From a checkpoint of a small transformer trained on Wikipedia: RMSNorm before each block, 222M tokens.
Each number is 128 + 24 x the weight over the matrix's rms, rounded and kept within 0 to 255. Layers, rows and columns count from 0. Numbers have three digits each.

# down: layer 2 MLP down (transposed), 1024x256, rms 0.0708, rows 763-815, columns 0-127
# up: layer 2 MLP up, 1024x256, rms 0.0781, rows 764-815, columns 0-127
down763:105110126100178156125148166085174111153116161108171129156089169180145156118164178139070172100121137127123132124121140140144097161107137135136157144111098154107160118119148086062147146068109106101128090116130119198065106105130156089128076067101075116153103122123160111135106105135127119118128108149093136136124147114145107147092147100168128153168132095111125120141128139120114157129132
up764:137136134097117144141106132186120100130093105101147146107138107114119059128150098110151183129150152140094106089082114173099114145157129123118107120119126131163122134105174116114110119171126078112169138165122105140151075112123127118161155133128135154164092134115120143113118128157103120114130062078143135145155098167129103129114138123165121121144125119156087086130118105120091123129147
down764:154093142128142150154141145100122135141049113108169155152154086147166110143118118102103116147158072122104115158094157111141078124152131132087141128161070143143119072118127143099118187157152126126152135158105132102154103153080122062134098113089153133148127157150139126134123180152137134095154125121168185140159100139163152116164133130158134120113102138127099147140123129108153134154117
up765:103105125137133132125129142158125125114129115143125142111107117128144118143140142125151147144126132116151150139140141145115149116122135135115131082117110123165122094135129122135125117117092129148148132122111173133115114136122116127132151096118112161121135108078117131122132111138097109124139162126105110118125125127103106105163121112112101135133144141103104105119073121119137121125093
down765:141123115165075090145101121123130149120125108128142146117148078103161112164109164143144169104127125121147179144140132127145106127103137126086125156143124155137136093098166168111122106123138144129134131117131136112126130147138125104136156144124127139128144149183148102126137112098100160123157138113110133106138134146144076119086134103127157111118132123128137134154116136136154123153111
up766:132125155144094088134098097125147176143124142141143093112147121157149134105138146097164159104089128152114150145158182113102125125153128142092138112124132124139158134133163142138107099116120147101144134129104119109140145097109112139095118122119143087153163125149147140109137141125132141144168142140125134103155141142137133106153131091147111119121109132136124102160122131118137083091105
down766:066112119108175150145185166123144098125107130108139143103132141129122134113132097116094130147155110116125120148102128120119138107123151126121154163146132139115115120170131135126129121117125151115125124137106098119127144125150123126103130104153139126128139132152118118081107106136143132118128116155150153082150097170115135148119107137110123142125142100154127144126138131127156166118141
up767:114125132167117125104171161147161125078121138136100149116149091127171164133135151118117097135135148147107140156166158094107154103143135113093127131118103150158111137130114168111100149136118129142125148150131094144125097105140105107118113152137132140120166099085101120123131167147183124131119102105118136143169156145118097143130127138165127129137121160119089156111119138083089098161133
down767:114116146129119081154165191108168095147147096105149079111103177143154148143129158110156122121158112128132139153126150129141161120173088144163125125133140108133114130101170102112179136098105125162162131098079156125112095147102138097154138112138123130127112120108153124128117113155113125147135108143118081125166120128124115087088131159147087173117088118076167122137116092125124158130141
up768:120124115145105139134125121115164153131092098113075118144131071117153142089138114130136080118156118147130118130144155189137166144117179115138104116135142132143078150114130124177113127171103106100174106111114110125103105171100121133110146111142118134135126132122150112174133141108113128105135151148130121138146140106111131112127181164093086130160098109137108125068106111120158067126092
down768:138173114095119135144118121123138099117171161085081123177125091139173119076136099133102180101138162158120107101136145174101111136153134115109080171082127065168126161121095106100080146105128066103108122141143170160153112104099135146136131143081106111145071163124140154153142148120123141140148167085078125125105087132138157127113094116148116131112099122090110102126097124122115178136101
up769:148153130163131106127124127178156096091124156117145123109154091124108129089132175134090102126110170110139136156150080118134125138122127140109107133108122086127114077116136085157128147140113123084164152083159094150084123163143140159157149105155117151164161083113132130138099134108126120106110154086139153179133100110154115132137144076127120128099112158089140147111150142138128105075112
down769:144130116087139155126145146124139132140132124138140098086144135155114123129174105136132129125116104159112138136133162099168128121108144107128127097095146118113115158123144143107087111132146129079135075118096091120195144159111111137105096147113112086113139119148096139187135162144131121109102105160136176124158143089122140121135180110111169130138156106122148091098149084092151114152142
up770:117104061124130131166105146130152103102132136142110113141163154176063113112173166116161151160085142129152120130146097155074192093151124128153106157077106120158118112123147128155117083133129109126125110110128097103108200115136188095120098123118092103137177122124108137133121126136114108126150099147165153138167093102078120150178114092103116127137134100125142134150115125091140159127132
down770:124084127152145151134154116156098125092114141117102106145106107104107156130114102161111130109127115140126151142204115124104118159112134189089127128106096132114126123140100101112095120135122109141115116123142145174079115157141126159117078180099154127162152108139137115129144129144113144140120118087161141160159140135147122096122139147122185112179139140134108148104149104126095125093192
up771:143143136076146166186123151182088128171128087129129115138121082135123135105125165146118121123106142142102101124188131138124131164124110136112108154154135118158091143155124072134153090147166125135120125120176127132102092101102085140121123071101128112153184118118132163124090061153116113102119115125155141174129135129151173107173123113126126117124070148149134139149125092141129151127118
down771:128198171169133136108134106141096123119087121149133140125131090087133156142124107147103136132102125150140151102098132160127100131125106137176120114129114104136141131128115129136114145104122142138102108179146154146153215165098119123140137135117149136140165216112158101117151123125108121176118158135117168113116112144131122188146104110152183156106120117120107111103129098110145168145151
up772:113125130111132114144132174101150128124108141129164115134111106193152144131155154141157152152137155153151129099160154135097116132119108142140103114145096134150163118105126123132133120096105098135138134107134103123144121145104136135140163127158120131142103136126141132147164139153126078141182110133113126120137125100108107100130133115110117136167124129077123115097103153120105139125100
down772:165157095141105160084104082156097176107131155144128165123161104114145130131141121117126117138139150135129143089064093116152122173130095123147125122126113082106112151117108139084154130128124128156142154163147173152136141115112128164115144158107128119124130132133129104139143149093121105137083123136104138112100139161128099140132114132097122091096123100123123163136134148102131145172127
up773:100141057104105107126113180187086129099135061126157107154136113122140153105128152127119110163131144113154101080088172149092150121173180109107148113114133124168091112127119105172190128129150106121150152150130120107107126108130109124171138127150158162156097024083077203128087140100113137070123133149173100138132119123093153148136163121171090187103105109146103156104106111125136142092102
down773:128145165155170091136092103127129136179157116107136049111091146134129169117110125121119137154087086100109159139091095169086075085115128163117148138157093105146114080128128136106149139116144108167124128120156146121149091131064128106145132112134145117138095162165144136124122171088153127098137170136147136140155162099129145116141111143087160097134126085106068121111120100175171155165134
up774:140105074121123130149132154143126114094125090150103142111128137123130151118164137092137141169143106140132151125132139120117180113134113110125144124126078081127151116162095124146158118171118129147132153107105136125121129150119121115141157119127125161119092131066117112121133105129079119082113149108111152118101116123092112108150130126154123133170131121154118101156107109093123135144122
down774:120130108171106102105107096142134136108120096118171128070128126145158152131131138103151159139160118126158170142135136091132134115105122127117157136155126118126152091093184169089123155123111154165135100106130111093160133127147122143111131153123114169114126134154152124140136113134100126141130105117168138094148151115069089126120129161110125129129153093114132155137133143156119146122116
up775:144125121117098138169104142136116139166117065154134195118141047131117130125130156123147106108120124138124123135154123154131130139135138137124062141150095120146169136133109142136131089150109113119167122140129099133110126140115093144120148098167128138108125127103125127157127140119124112101151100141136152115103135136108202126106161123130086119136119203161119092115098131104120131191123
down775:170134136145082116077100064160101203115140095114135134135107142114123120133133102129117125146155144137156138169107116116161126134136150130136129153128139120102098123100127174132089139135097142079105084140136132122147152140148110144132164158105105137148158114166109078126132125138124124115126136132119162110133120172087113165139135168095131099123133108173147138142085128157114099164153
up776:149174062103141107144145178147183139136129119158141155114142153113158147156115117129154112133111137162163163117127160131116128117155107111143128088150170101135167087169139101134112099125123112094123138095147103141141101145126145155137131132164124128128151086121117105124136096155131132146125168135109169150119126145154103108155124085103144150177133119107145098152113115089113106147144
down776:135112174133142113152096119144136136162120172124110111126121155089126120148144087124112136129100114129104123147171138128133130138121151132103078169129138159130151160121108127105180122105152168127068124160117139125074121136100123148155142117180112140106113078148165095108153158128136131105134110140148134142109126092148113136115113117135120140165131161157099070130110171104136139085145
up777:149125095127140109148167141181145161133088106130087192162102114084095131146161184132155119084135155125104119118145147095118159145186150125125111124097155144110134162120090108129097093155114096111138092081146118185121132120122149166131127147119094178116128093128139126135152128116155128134117148142109121191095099151137145121126120143068092076109101140098125107114122092109114148132134
down777:149145133134106088134112065120121123129127112141152146141080104158116128167131137130118144140179146123119160129130099111119158172114158122127083142101101162140163106113120120105153104124139124173045128132128087145095131127124148150191162153105146144123097140199140089126158120134125106122158111166151143152185081131102131110120144109102165168101124158158184128115121145128112156111170
up778:129128123117114101133117114120134125156121134145043135154126159099153145132127098163123105111116124108158112116120123154110138131141109118122110146166140149137154098125149154143144155107116150106134121124124117099128143140179144157099100136119106170132128127121145142158106138184095160083152139114171119135187117108125135136126140132130132134173148173106141084146110139125147130136149
down778:125112101158150167096138140081123135113126100103101114112138110129124072059079088148154127109143118121119152175098146172128087135097130149084115130080097135107112180101145110117174112133141148152130117120117161088140092139143105119098109139091117117120160137180116113131158126141149074084125142096112110100127139113150138115120140116138092144115132156126142121128115128174112134104122
up779:135155120146111113123111177151128143136109089136108131102108085146150162114172128135153106119134103142114111143144146152074106115103108188087124105167121157109113115145135110145127160158152168182115140107117121108164118116148110134073130133118153135134129103133128183056169075136079152114114146109157081130151093105147142136147116138134125127134149154110129163184137131100125102098122
down779:129125120109094150141150135139106123146169126163132163160182094116119126116131108125147155147152100135136126142096109126127127122093074169127126137124122131102089053143128125136143116181144130123146136155133047089093150130158131114131144109142147104139134202165138118123133142131152148154102142135116095131110094088144147111133129156115129158112111146068181091141134082133119118189164
up780:170107114133125125138133134123143086129093140130094140133147100119154152131153123149117136128137113160136109117134111113101120129155113144126105154073119087125163099139109125144133133120124127102216133095139128160094108164121157149171128110144111130126128123083100118086112123137134134106153124079082102133130107134123130123129138124140137127158112148136159130142148110111114116122105
down780:154115129118101140128135115141102127117121120137136108152138119172166154172167165128133121130140171146102142113133111111099114093138125100099101148114142147118136137104163147169085115151083131109112117117145134118126166099172128140142112161170113117132141134126125092135160156095125164153137142141160151110133126178122118150167099139086154149128102110136115133115155127101166108144127
up781:158142154123107120138134127126111168128101145149108151123113123138126152121170152126157108153098107135118146117137141134119141105117133122123141087136115122114142083157148137138113090101107136135114115102147093123122148113125138165138169108140135138121160120084124146117105062106130131134155136090145135112107163143116125135144123140118087094145133123095139131134130116133128127137154
down781:144122129145130135150159088105106163093133119126129098142128101108138112105132119117112119142142160123125129155118119116119126136115148109159145145146154142108107137107102146141092139144120148146122106147139164144134102098156109136148128119142135134122140107150121112130146116126168124115174142153137138116132132099116117115156159139115103072147146131136094144158136143139166123132126
up782:147133122143090150165143154146109097066136085163099127107103138117126107095163158166136143124119076109090128142224162166125121113145113095097150136161113139106128097135143159131143145177105075188113124097129100155111133080142112095150115139142131192106091113127097112108105091159143133084112151127115133164097114138116128123147138112129115103133116107098103138150112112134131125146149
down782:136150166115119094139127102135093125082132138113109118129151140133178163150131159150130093172168123117125138130134137125182146095084098124131140069141131108130112132115135164113188154130147139138112096176107107156103129134136137179154141157130121091143117134129155141128112151107121122139149167161137111175137130123127116131127117178124127140139140087152175130113119131162142156182108
up783:157151119135123108133133122139118147163131137146104176163134129090167163103151161134185116091105122122129102109168142119016115119134181107096131136095110092116128127139120117140135086165136099148152139101147153159102112096106114121089122053131115132147147091110122143110127152102129126164086113098143140195123129143110143153168148101118115111160099112115138134164141119111109135108146
down783:085126142140112146123088160102140113132150140142149130084144141167125054152051104121155099119167157113165117129138155096123138142128145139141150058140154144111150176123144112150095146146088112076133156149178117148142137108128150192139143129098154149115100097040103142109091077170103153104107116108115139090137129148126089072165086107154112101102172158114137177109165123130195100103119
up784:153182155120126120129116151187184137118125128132114147106140153091164132106147149096131155127119103118134094166174125212122136088177162104150156110096141148119141124164150072122121102132106145127146157172098164129130116115110106150089142085104135140119166113097122112117126117101076157108177152127111118167103124133116122100128136128158160119077135133077137088117122098148098097090136
down784:137112129117099159122098131054112169157156146148114185153120108091108103107140085106114145105170150144140152146128117171176103138104139170193119109143153131135115118096111142092135139126146140157064087103165143074149099108140096152095132145103192124114126114109118114162077119119149140130127087110142134128156142177099136117125147149138129121122170121155154105070129141123134148126139
up785:138121115088127127177127160162138145140139112124100096135121137171097110127124131119154174077124072135093067132163139127107129142115119124107110130131113134137110112176141125152110124120112123110087127113154132129145117131133121127117147058113132085126165142136156121133189126157139116146162114125141099172133117117123172103165128159123124138121099121143118109106128131101135142137123
down785:159127141144146144146149106118143151147107142113102161091119115116141143133126108137168175151139117124102133132138116113117103108115076139136142144136129125123115121153124120109139117128108112149114089120164178157126129119134126109107132127094150125148133112158125071149155137149108135138128075127119128117123117123151149151140081136076173162136132128111116118101120106123114115109156
up786:113113087167117135106144128133161107110093081112115140140135098149172088124152131109133147147040152170071135121160135135114140195164194144143122136137115077159151126106039143085112150100081118164145139106123123110121112151117115109128166106163134122161173115131138155147136146143123120110122143140111166125103073194117085087118141070150135155125144152121085123130141101180057081141125
down786:098142167145123120154142130060135164157149114132073134141153142120172125142128108112157143112126135104128141177151137138145151129147077168172120132130126105162101116144106112128134102108096107096182096133159160129152072116130138085090110154117158076079138166078095161119096098172126111111171140116141138110140112117091099135120142074155144146133129104117140159106098116156063045138099
up787:118134116115129130115116117111129105094121102136148133176147152100096134112133137119095124131167141090127125144118128128121141111124130115102107094107113123130119121138132125128146147132145130098133139129160099156114100183130126143120117093125080183126117123122121184117126112137127131133153138118131131161110111111127149130114141133117088159129076102093102162154140127120167114129088
down787:137122127126139116143148107127100152116137128137104119133159142108138178119110108130133108143180151135140127146145147126100146134113141104093140117141152137103145139153146169060157134100158133109107147135137103123145088121164165132146130133117107145124123130139136128108126112133101125144123118151127131123100096093181082110060133142135156119131169072119119124132123133136138103113098
up788:135168097144110167183112133110142121126117142132094113139107099158110132140134114135155137111140119120117120144124139161108149154139184118129107116105132106117154087099143091150141169139125113160164122142129115147128122174140107127144135107085133127181095103077101139125139146124151110109159113107137117120132123123115172121112155083116115144150120168102114145138128148047124079122073
down788:151129108153137120115149123113140134100125146119161141117126133142111107164146113106133123149104172140104142110089121103148085079153180132176119093163124108105156128096129128143075126139132136090147134164138080120135200159117082153077096102106102143154124084096125124152128116172128161111128119140162169129090112126108127124120128139115147108120156098163109121150125149112098134166105
up789:154128150150067135129118102181149154152107128131103114122118076151166094146143175156114102145138093090079167084120144194130148135150167091123109106098134130136147094191124090200150184165145078111174168121174118158130117158116141180130106120169155126172110100100053113164147096121163114129130133115141151126154061158096160113112118178110096113188133118149178087132096120121129144146149
down789:106125136143185134181113130164143095086118164069147074066158175127156126119142122177062128133117171075167128123141125146110110113153134112116137103142185121138127143145136126123140139061102149109129095160132111168151136093153130163130137080110100158183142136132097088091131102132157082132127089095143122169141156125182161102123124143155067145089110143136134133147191156136110103166129
up790:122098134145111135155145151123150117147094127102055132129083157065154164153192117138109106143084117132122126132189170118122147176153143083092128109146111108114155141148094102165164123142067177128153152130135115137107079112154118157123162130132150141082159108094121124104151106115164139103143115158123099155135133137113115129104143110129119124213114114154101086129135088061156126055124
down790:112112141119151157132162146116138103126159169088177131134090151105123094131151165133085117194141110102139133110136129140147164126132096164102129119108136112151117150155106171101118107101187083106114152101108061135099137139118136109116138116147083124154120102120167153072093109140110109119109154160115140143135138100136095174135161142141132132116097145131138092102120072093148138114141
up791:121131094135120127164095160110141109094134098164145108152158139116154114107145135088116153137116084141129142117146167136138100131072136135141120124144124090166136073078125100128123117188104081138095143147167143128101105186182123153112124085110101141179137142127134114097111121142118125130131133127103127129138112147157147140131176093140153119135106124135145147145126128188077096141152
down791:118155122137137123096143125133108146095098109103075124116135144143117176115063137116152116156125089119124167130182105138104119193142174139126129133137117157081123113114135095131143138153139178126139113157156111151142072157156116135120083120124137111112089173130167115119122081119114181142126160119167094130103111083143120114103115140126120137103123130114131153130129130100125145127123
up792:153122127085122161092128153180130127097074118190153155126159135169155124125118140112096127114111068139109159129121125158118142117125129107098130130120108111184149144124156144133157068180113123129128136133079146149101103118130129144122155148091078117164151099118142099140144081167133142140132123133085136089152127113111086115127162145140116113154125134149150090147083132127131117158097
down792:144128156121121110144129124136128125130123139125081119140135141147152145141097054159121130132115148092173122188133111128107116100116100140176132101149148059117135134139099135109125070106085140081127115105161141150092108112144132134131129111128156066168148140127124097161153114122139106117086135146147113118125121176166116118149102073135154153135130142122143108131169147180096128147116
up793:144129118139121127127112105124115128154122133166138138128089088124101141108121128134128176143148136128147175159132159123123178099137117084138121102167128122161135143117118125136185124098159110123127133152128132157114112170095106146140140145142088116108188089099132142138134114158140109116134071120147140121141092144126135095131128160092124107148141150119128079148096129129139110162100
down793:089107125166176152107134164152161108111092156153097151109143158130131109129152155140171149132112145127124148131130116136082090132194137133147145126119154130131113122132135174120185167116091100138148136102132099128088129099144161119102134143139095127121150123120092149152081096129176125130079138109120131142138113088115135152147141125128151163139107121106149118120183090087119092134129
up794:125089142187111158113116146106145118053156102130114133149078107176148117126111157176188112138118100121114158166116114132110104120140129103108115145121107122119111099128125134172158168122099154174122105108128144138083090120128112101105114121113147145123129098117106109101159108159136090106134128135080163131127071107115132106165123108158113092150131128117134114129109131071132134094146
down794:107128131079154129101135107122139138140152104165124147146125124076142165157123103165127131112150124130111145109112102109158114117098129106136083121148133101149122119121126143116109126152144090110128148158134104136121149115141160131167114144097142105144125121137141132136091157130143142099066096130112125149147126139146144126141107135155147170138137129103137085123097083059140103131111
up795:116154074139109091137130171122135121147143135134161145135144149155136160116154116116156119134143110137135101127121120141100117107124126109114124110104178147139114122138117107125112133147139132094170117112129127115152147130137127138133127093143110130111102123126107161105107076160134134122141129146126099118138103140094144141123134110107108111118111152154101132152099119117081080113075
down795:135151146152120105113167106143094157107137157149099120121143156123180120122164158125154133132124130122129155114091086130141165125135132141116095119103154191112085145151149143131146141138125137137103138107139109123152098107143163145138117135134143118124108072107132126166131165124107123139095130149148101177115159106087131125106083117130119155080135108121115124123133147168116127154120
up796:124115102135103104125131130103096138137074122106078154123157131136125083111120129096153144115100086128154138133078152172112150126159144136126100151134081109162102107144104138150126134135121123152159145159122159101104169115121198149108122116125132130135159111090133166117052029151158093102128137186160107137157088148138082078163132169154095116089140172147109111096125130115132077126108
down796:097138116108136101123138128125135126139102132139120113163085172082158133117132109151135136082134124116126104146140120131105069119112070129163097130154140163112142114124132109181099062116144142155139150139138103147156136056157141059130149104192150106129058119123140141092153141148162171172134116115161154175157118140158152051111122159127180167140097138085139141117136134125094130082122
up797:114130126107088121139151117111151123180136131125134145144127132176155133131151123132110109093111145137123105141095111112110132125167136102096083117116080153134134099119118152170138103137160149130118152146109159133096117135172090148130168135099121166122123141140087152094105131131149128074074136133128157133124106183090100146148146114135113144103106112178141109097114120087134165155120
down797:132128150158120117090118113139131146062136101134139122133155122150183121115118097130165145127124136162120135150102161164143153119099175126136150127131138152156115145146153167133145135116136118156127124174093150102160150125126123122155115157117126123067146144157133147156087114198139106112095132121129153137109131128156136140144147097151171139091140108157125140142105133130134139113136
up798:154129173126104108174147144134172157123114122188137140131121133089134103088108130120166121122076131115174061134164156171083202159123183124110137101108103123166165140179102102147140154120135143111153139113112144108127134100108120132144152116164197125119125135084139120149127132141102146097119129130045161147131136103133178127180179167127116152146066140115141115130097123182119183126098
down798:126116167139125157133090126151136114114099168057206098102134130131158138161175143177117174128138201136130112148135099139070123109118100117167112118118124132113153113131093130158120127104117155171127147131188120131065111113092140116114103126091109116138146129121111157167190174092164140121136092140115107059078128135175125142147136103131121139141132088164158115145147130146089125109095
up799:184127125114123130136096114097118155134093116132133123123145132098112088122142139131109125097131125126135153107119121140116085127132130109101066099097112123129127132122104115149129104148136145104154119155150118108121103139103153091173117137101135123107121144123103129086152100152155115116147073149136121133107117144128155145106110113131136137085151155138105107128118117119158145084102
down799:116115136123147106140175136138156106133133114124155161069123095124095186115107124163117140108123118138129132156111121093153091129144126150138119163145146140125119175167123182143108142142119120163153113116167127131127135094146113111140120139146145154102166142146137116122126122092133106125156147145149135140150119125131111070134100137133136153115103089149135163120191123136127118158138
up800:146180132125091157146097176124119164185124126127130161147120109159152115140124135083079117103111123101127110120172163133104122120110121145099088122149076155108117107109109127173158158110108097140161145105117130120128148142104110182153138066101148116120135089122104128113122084104137147152146154153115141138075062129122178140135138122156115107111143104143145110108110151122162169127116
down800:152141118125102126117110107152109162116156119148118146095071095122087153158116142107139123130082141170096114127104130123118126178082118153145110152138107128049135111155111088175150098119103072105124135129120100153112112147150169121116122119124119115134123127154147094131159158137104094118135060176132125148126121153153127130105149105099097162107145156147133144122130124131128149180182
up801:114128150114117156146136160115121150137115139154115130129083114155114115090120187136152154136088102121137132143153156153123126117125157114140107108134105119147098143128111109150174138119067089115146168138137090141147099144108199167127139087123124112128066087076124129127119056136164107140120118131127085125087118089107150105129127155161137138151137133079112081164124125130108141116098
down801:098117141106172140088142139160133183151130132126149147121098137113120123098161108109109125160098140132138132148083146143119104136127124103122158098138098156166135125128193195062136119153144115135099101159066135127117136130145107159113151138113140097128107155157112168125122118122110095128121098183115137157146129141128090103127161164111132157148113132133136098147157119140134149134087
up802:173150142117096088106161114124099123123107118100113129110138137126149147108183167110117129170130109092121139115126144144109140122136152098106165121118138120120148076126142088145148136107105144156111128067138131114137143137137133127110135125122122177109120140124100146150103101150125121106162137117133116157108158100091143129127134107099122157139133140110115122120080124122133117090135
down802:101109126121145135161170172124153131151112141101151142130106140124162139103122090089115141142146125090130130116140166098139136148179132180098104122082155153115133153138122155113146146119120154135167104093142106099137120140132150099133101133110136121164132116127126147112142146113127134070152136149155092060104115116139141114170147163139138141091112156119124109133142137136145158160147
up803:114154121134120119124162118140154087126070150185144166090108109119140120147162115117114163132137122110131097121128112132121152129114171111093158123113119124158210130101185104187176128171120139151169121151112110120138157083133129158118122160153138187173174069084129122119153095128103138080119131097093126156130095150133124121101167105158123146137108111087093084115107117136083105108136
down803:138086117131154121143150142127127123134083138133135101116145154173127130104152123155095175184114215092084200130125106159130089158095133163218118102138114120107149087171146143140188163126093121138147129126112127121113177141117119117130162115121119145151162110130091113131113138082146115147139119103073100170175141152139134100147074153155141096127090161101136132125094148110107160107141
up804:165156118118118100152183124090132158143096120163101135112127130125102143108114130110129133109083112089140112114122133133102158128148109119113146127146098151140090133114111121157134131157160138117148098138109101143151079156139138142139104106131093136143088146134110168124104115149117124125108045078142156122131113093097083139145110114116071098080147075133073127142116099104127157117082
down804:142141131138106128099083094138123146100104138144166122104126116148139145124121078159144172122054152129152100123089118145133127160133144143141101131100121170104160146091144100145115127191142128133125147157160149121111097132133080130143108141112151087127157168173139117141161143144134122164153152110117130131118080132110157127106141182117101141096112149125107115140092109110136098128122
up805:154149138102116141158120107089182119091152133153069150138130133117141101132154167115122125114109138102131135164215108181114099167130127122123131097108120144147142088068184111123156082152173109152119153142168135163089129165093134125128138121150146134125097109114119115092130106141119164106114124136183110128051131140129170106097147175149149140153087158131150121089136148087102144125128
down805:099137134115133124147141120114143109130107105125121115130099079093162096134140161135138042130123137126041192156087125125161129146099128128130115139143130093122105078119172093121099075112198104110082161140087140155147169163127099112110136126162126137139102126187121111139157144135155168133148119151118094092075137164131148148136077142164146117146117137194130141146119102095105155132118
up806:118098120105114141168105136146131112130146129149168125119174099127127081110123136087111177112110111128121090118107144142126155100111130097133131115136133126142145144129094133143123133164122113176146136142093141113099088138138102140181122099105140147192118118122127105132134141125102201129131092143081174140092121109156167128129140160045128110149145123162099075141094098171129109110141
down806:131127125150149073161137122142140137157129120173143108124118089159130145160133147123181125138150129118176153175133130148141108117149085161169145104116118115105116101110105126122117088129124160112143125132191085132131120135110146136084137134113158082131078132131146117103114167077131135144093104088125150123170122123141111103118145137135133176135123152152113147092192139139104128119129
up807:163144146132114118141117170106115144132142102155068122131152095130149094121142131091091141115129131122115144141114131138109110155124132099093146106122115126122162122151138135121162118193156093173152114134142133115171106070146137155140115122128172134122148092115141114117140150119098103144173091131138117153112157161126137130130106092092108124129158129088063112140126102135128134119144
down807:168147126149111098142145139107130161132179063119129134187157156112137108161153128150138095123130125125130120108143129125121150146115137142138159094168100082064114139141133137128109110126121157136165091145144114125160120150152073151149130159120117112090157107136154119155088128149125126178118128144139138110119159134113135139127134148114125118134096124123141120100097114179106148155137
up808:135126066124113110147166108129150138137149093160128149122116102127130101122165142130110082118122132140130095188129162131101132139172127117109107149131109140136098143125134092142115145163099161154152132135089115121151143112102150128105130139151113140104138127085078187106091078165155164112141094111123160131146090135101140137156101099104124143106081132110086146126133163135158100083066
down808:114161163149136130133109143147088129117137155105114127162120138142127146153166146114120141138094096138164126109113124146129123071155174116113138156185161093124141137086153191155130142088139101123125108146091136084120138134100101139164128102126147151179138132091153125091105113108134129116153161133108150146147134143074124095112128148078105149122140143176127080086147142129144121128106
up809:135160160107094142131141135118151124157106128153171170150112132170104143144139134132149111150143084119119108118149161126110158137152093133162137085120112169131170133130148127156130135139134099119165132105113127105154123104122126165143157141141114134153163104117126159146125114159126144117118098111134133104172067098124120133137109132104132090184097116131092122151125097137121144137148
down809:123117105163143120150208176109132127132157096125116101081153111120133094121109130145120135102131130088138136126138126127123104151098136147150116154177157117153117154109116150124160147143149136150093126134131097134125124112135125161163093109107129120115160131140154125087130116154120152152149126117106082086137161071105143134112146084131111133107160152126192122114084150122164130093081
up810:159126152080120117149117120111145138143107121155101127121088087101121110158141141144111127079096148157104112112123113140105098120135151119177108121101112138131189114107114134116164105145100126153153135128137114147122164105175186119115156095128154122177113134110098112120155127140079122122120107121121123113096108132105111124113154121156099113134071146140125113136081121156112149117126
down810:128114147115142142121132087131147137112112108117145114133145102114116160146136126144123118128163132136135136121112110109099103113113133143158110122140171112110098159144169146060116128097140125089129079095110109097133158117166129136130131102107161125110142119130154126106105129125115115149101144170125112111141129122120131158048140100112131122125143120139122102151131131117130138149122
up811:096092104104109136120175160136126148116159142147129112118132146132132132125142137123148143111153097114113104119113093168103139141148134068108123130089120136127119168172125149150148168127133159150131119122112154141108129087134136146120134126162118163144164093137104123070079129107152145128068149128135117153142106141099177146109166104107123130138137135112110119158146098108144102108108
down811:142102125147119110138134102173105093114131117100164099127118114152124151146106129136125109153129175108101131101132102073132146147135114090111143150121169149079146148091179131115125098114146089119153129131101139151131172064131105105122102163134127087140124073125150129133152131132158109162127152119112135080118132113079121103122146104128133148112160153144145142133095107121121104116156
up812:127095104100141126143160213130146124079112147124107121106114147128137110109125134123108140156126125135145140134140155141128132100117125128109141081118105138155136135128119111126139131111143106124152140141135126163074110112146103108154163110134124147205160085076112140087104095129164136112116141115125119123115089142103174125145120134140121164131131129134128130102104153102132108113084
down812:197167153131123151138141121131111158124163121106151154111140096140130133122183097103137120126099111167126125124137108083150131126075161170095125134135167121103120116121133114137127127130140141153134134135123133099134096115139097123137102114112162098129101128182139132150120135142126148145154134153116131124137165133115135124151100158112152094114120129135130141125160105127167096160154
up813:150115143145109110154131139113121121098120128102146114127139119129089143122157142126112133144127118115095101093117157172138114071106138119128167112131111130149119125157098106149135144163108146103151129101119091142106091129169122109110105132103147161131115138098121120155137123086112128139097124138127135136130140135072122130141140114105069120102143097140136124181110119122102070123103
down813:144116114135117149154144127102091136120125138110109114125124119162178113139109100160086138122098103077134115160115129147144120174138139119126141103098156097126137095101139164117124144120130102140122142107120097126133110132113095079119098135080107102160109138092108118127124157143142140127123120134062094142110111150191137160087159122163091143122141121107106185138150158148108133174109
up814:163126104140123132139147133179151126093110093141122181100101115105136133121096156129179134138151129127143131141126105158138144135133157118141078098142144123137139087117099122147121132167111097121144138091148162158108121164179141155148113140102118145160122106114120124089101110095128117093163165139133187169101097171128127082149170091097106121147122081088137118132168119175124144113158
down814:168125140159107084168104122137140172101082134134145084154101145147150132140133108198122114162126132073149115101113080127161137152122135176123086136080155162114159107135140097141121125098126122170174139128093144148160137096165118121127122144101144137132170127135172095114136134156091128099130122138121122131152107110160134115151142098090157146138121129145130151083172093151138177162146
up815:140166147125107160157153136129099141118091066125157189173138111119082123081124160114117107143139125146118094156109105110135160119193152088128137108105153118149095097104118128129127175186079186166116101101097111113117139172164123137093144104188099121180131115107156172160122144129171088123123097116152155123120099112074108131147184111129129107100123147176144095103121092117095144125103
down815:125186109155105095180081126164102112117129120128110138134186164103109140117088110150123138149164163139120092081109078075113099183132145124149068096058138140151099059152077168096124153147149112159111101092138113111131120183142182119151097111103127126135132147156127150151152169123118143168156101124173064126119165090141113111104163158133110096141145094111145134149143098128133093113136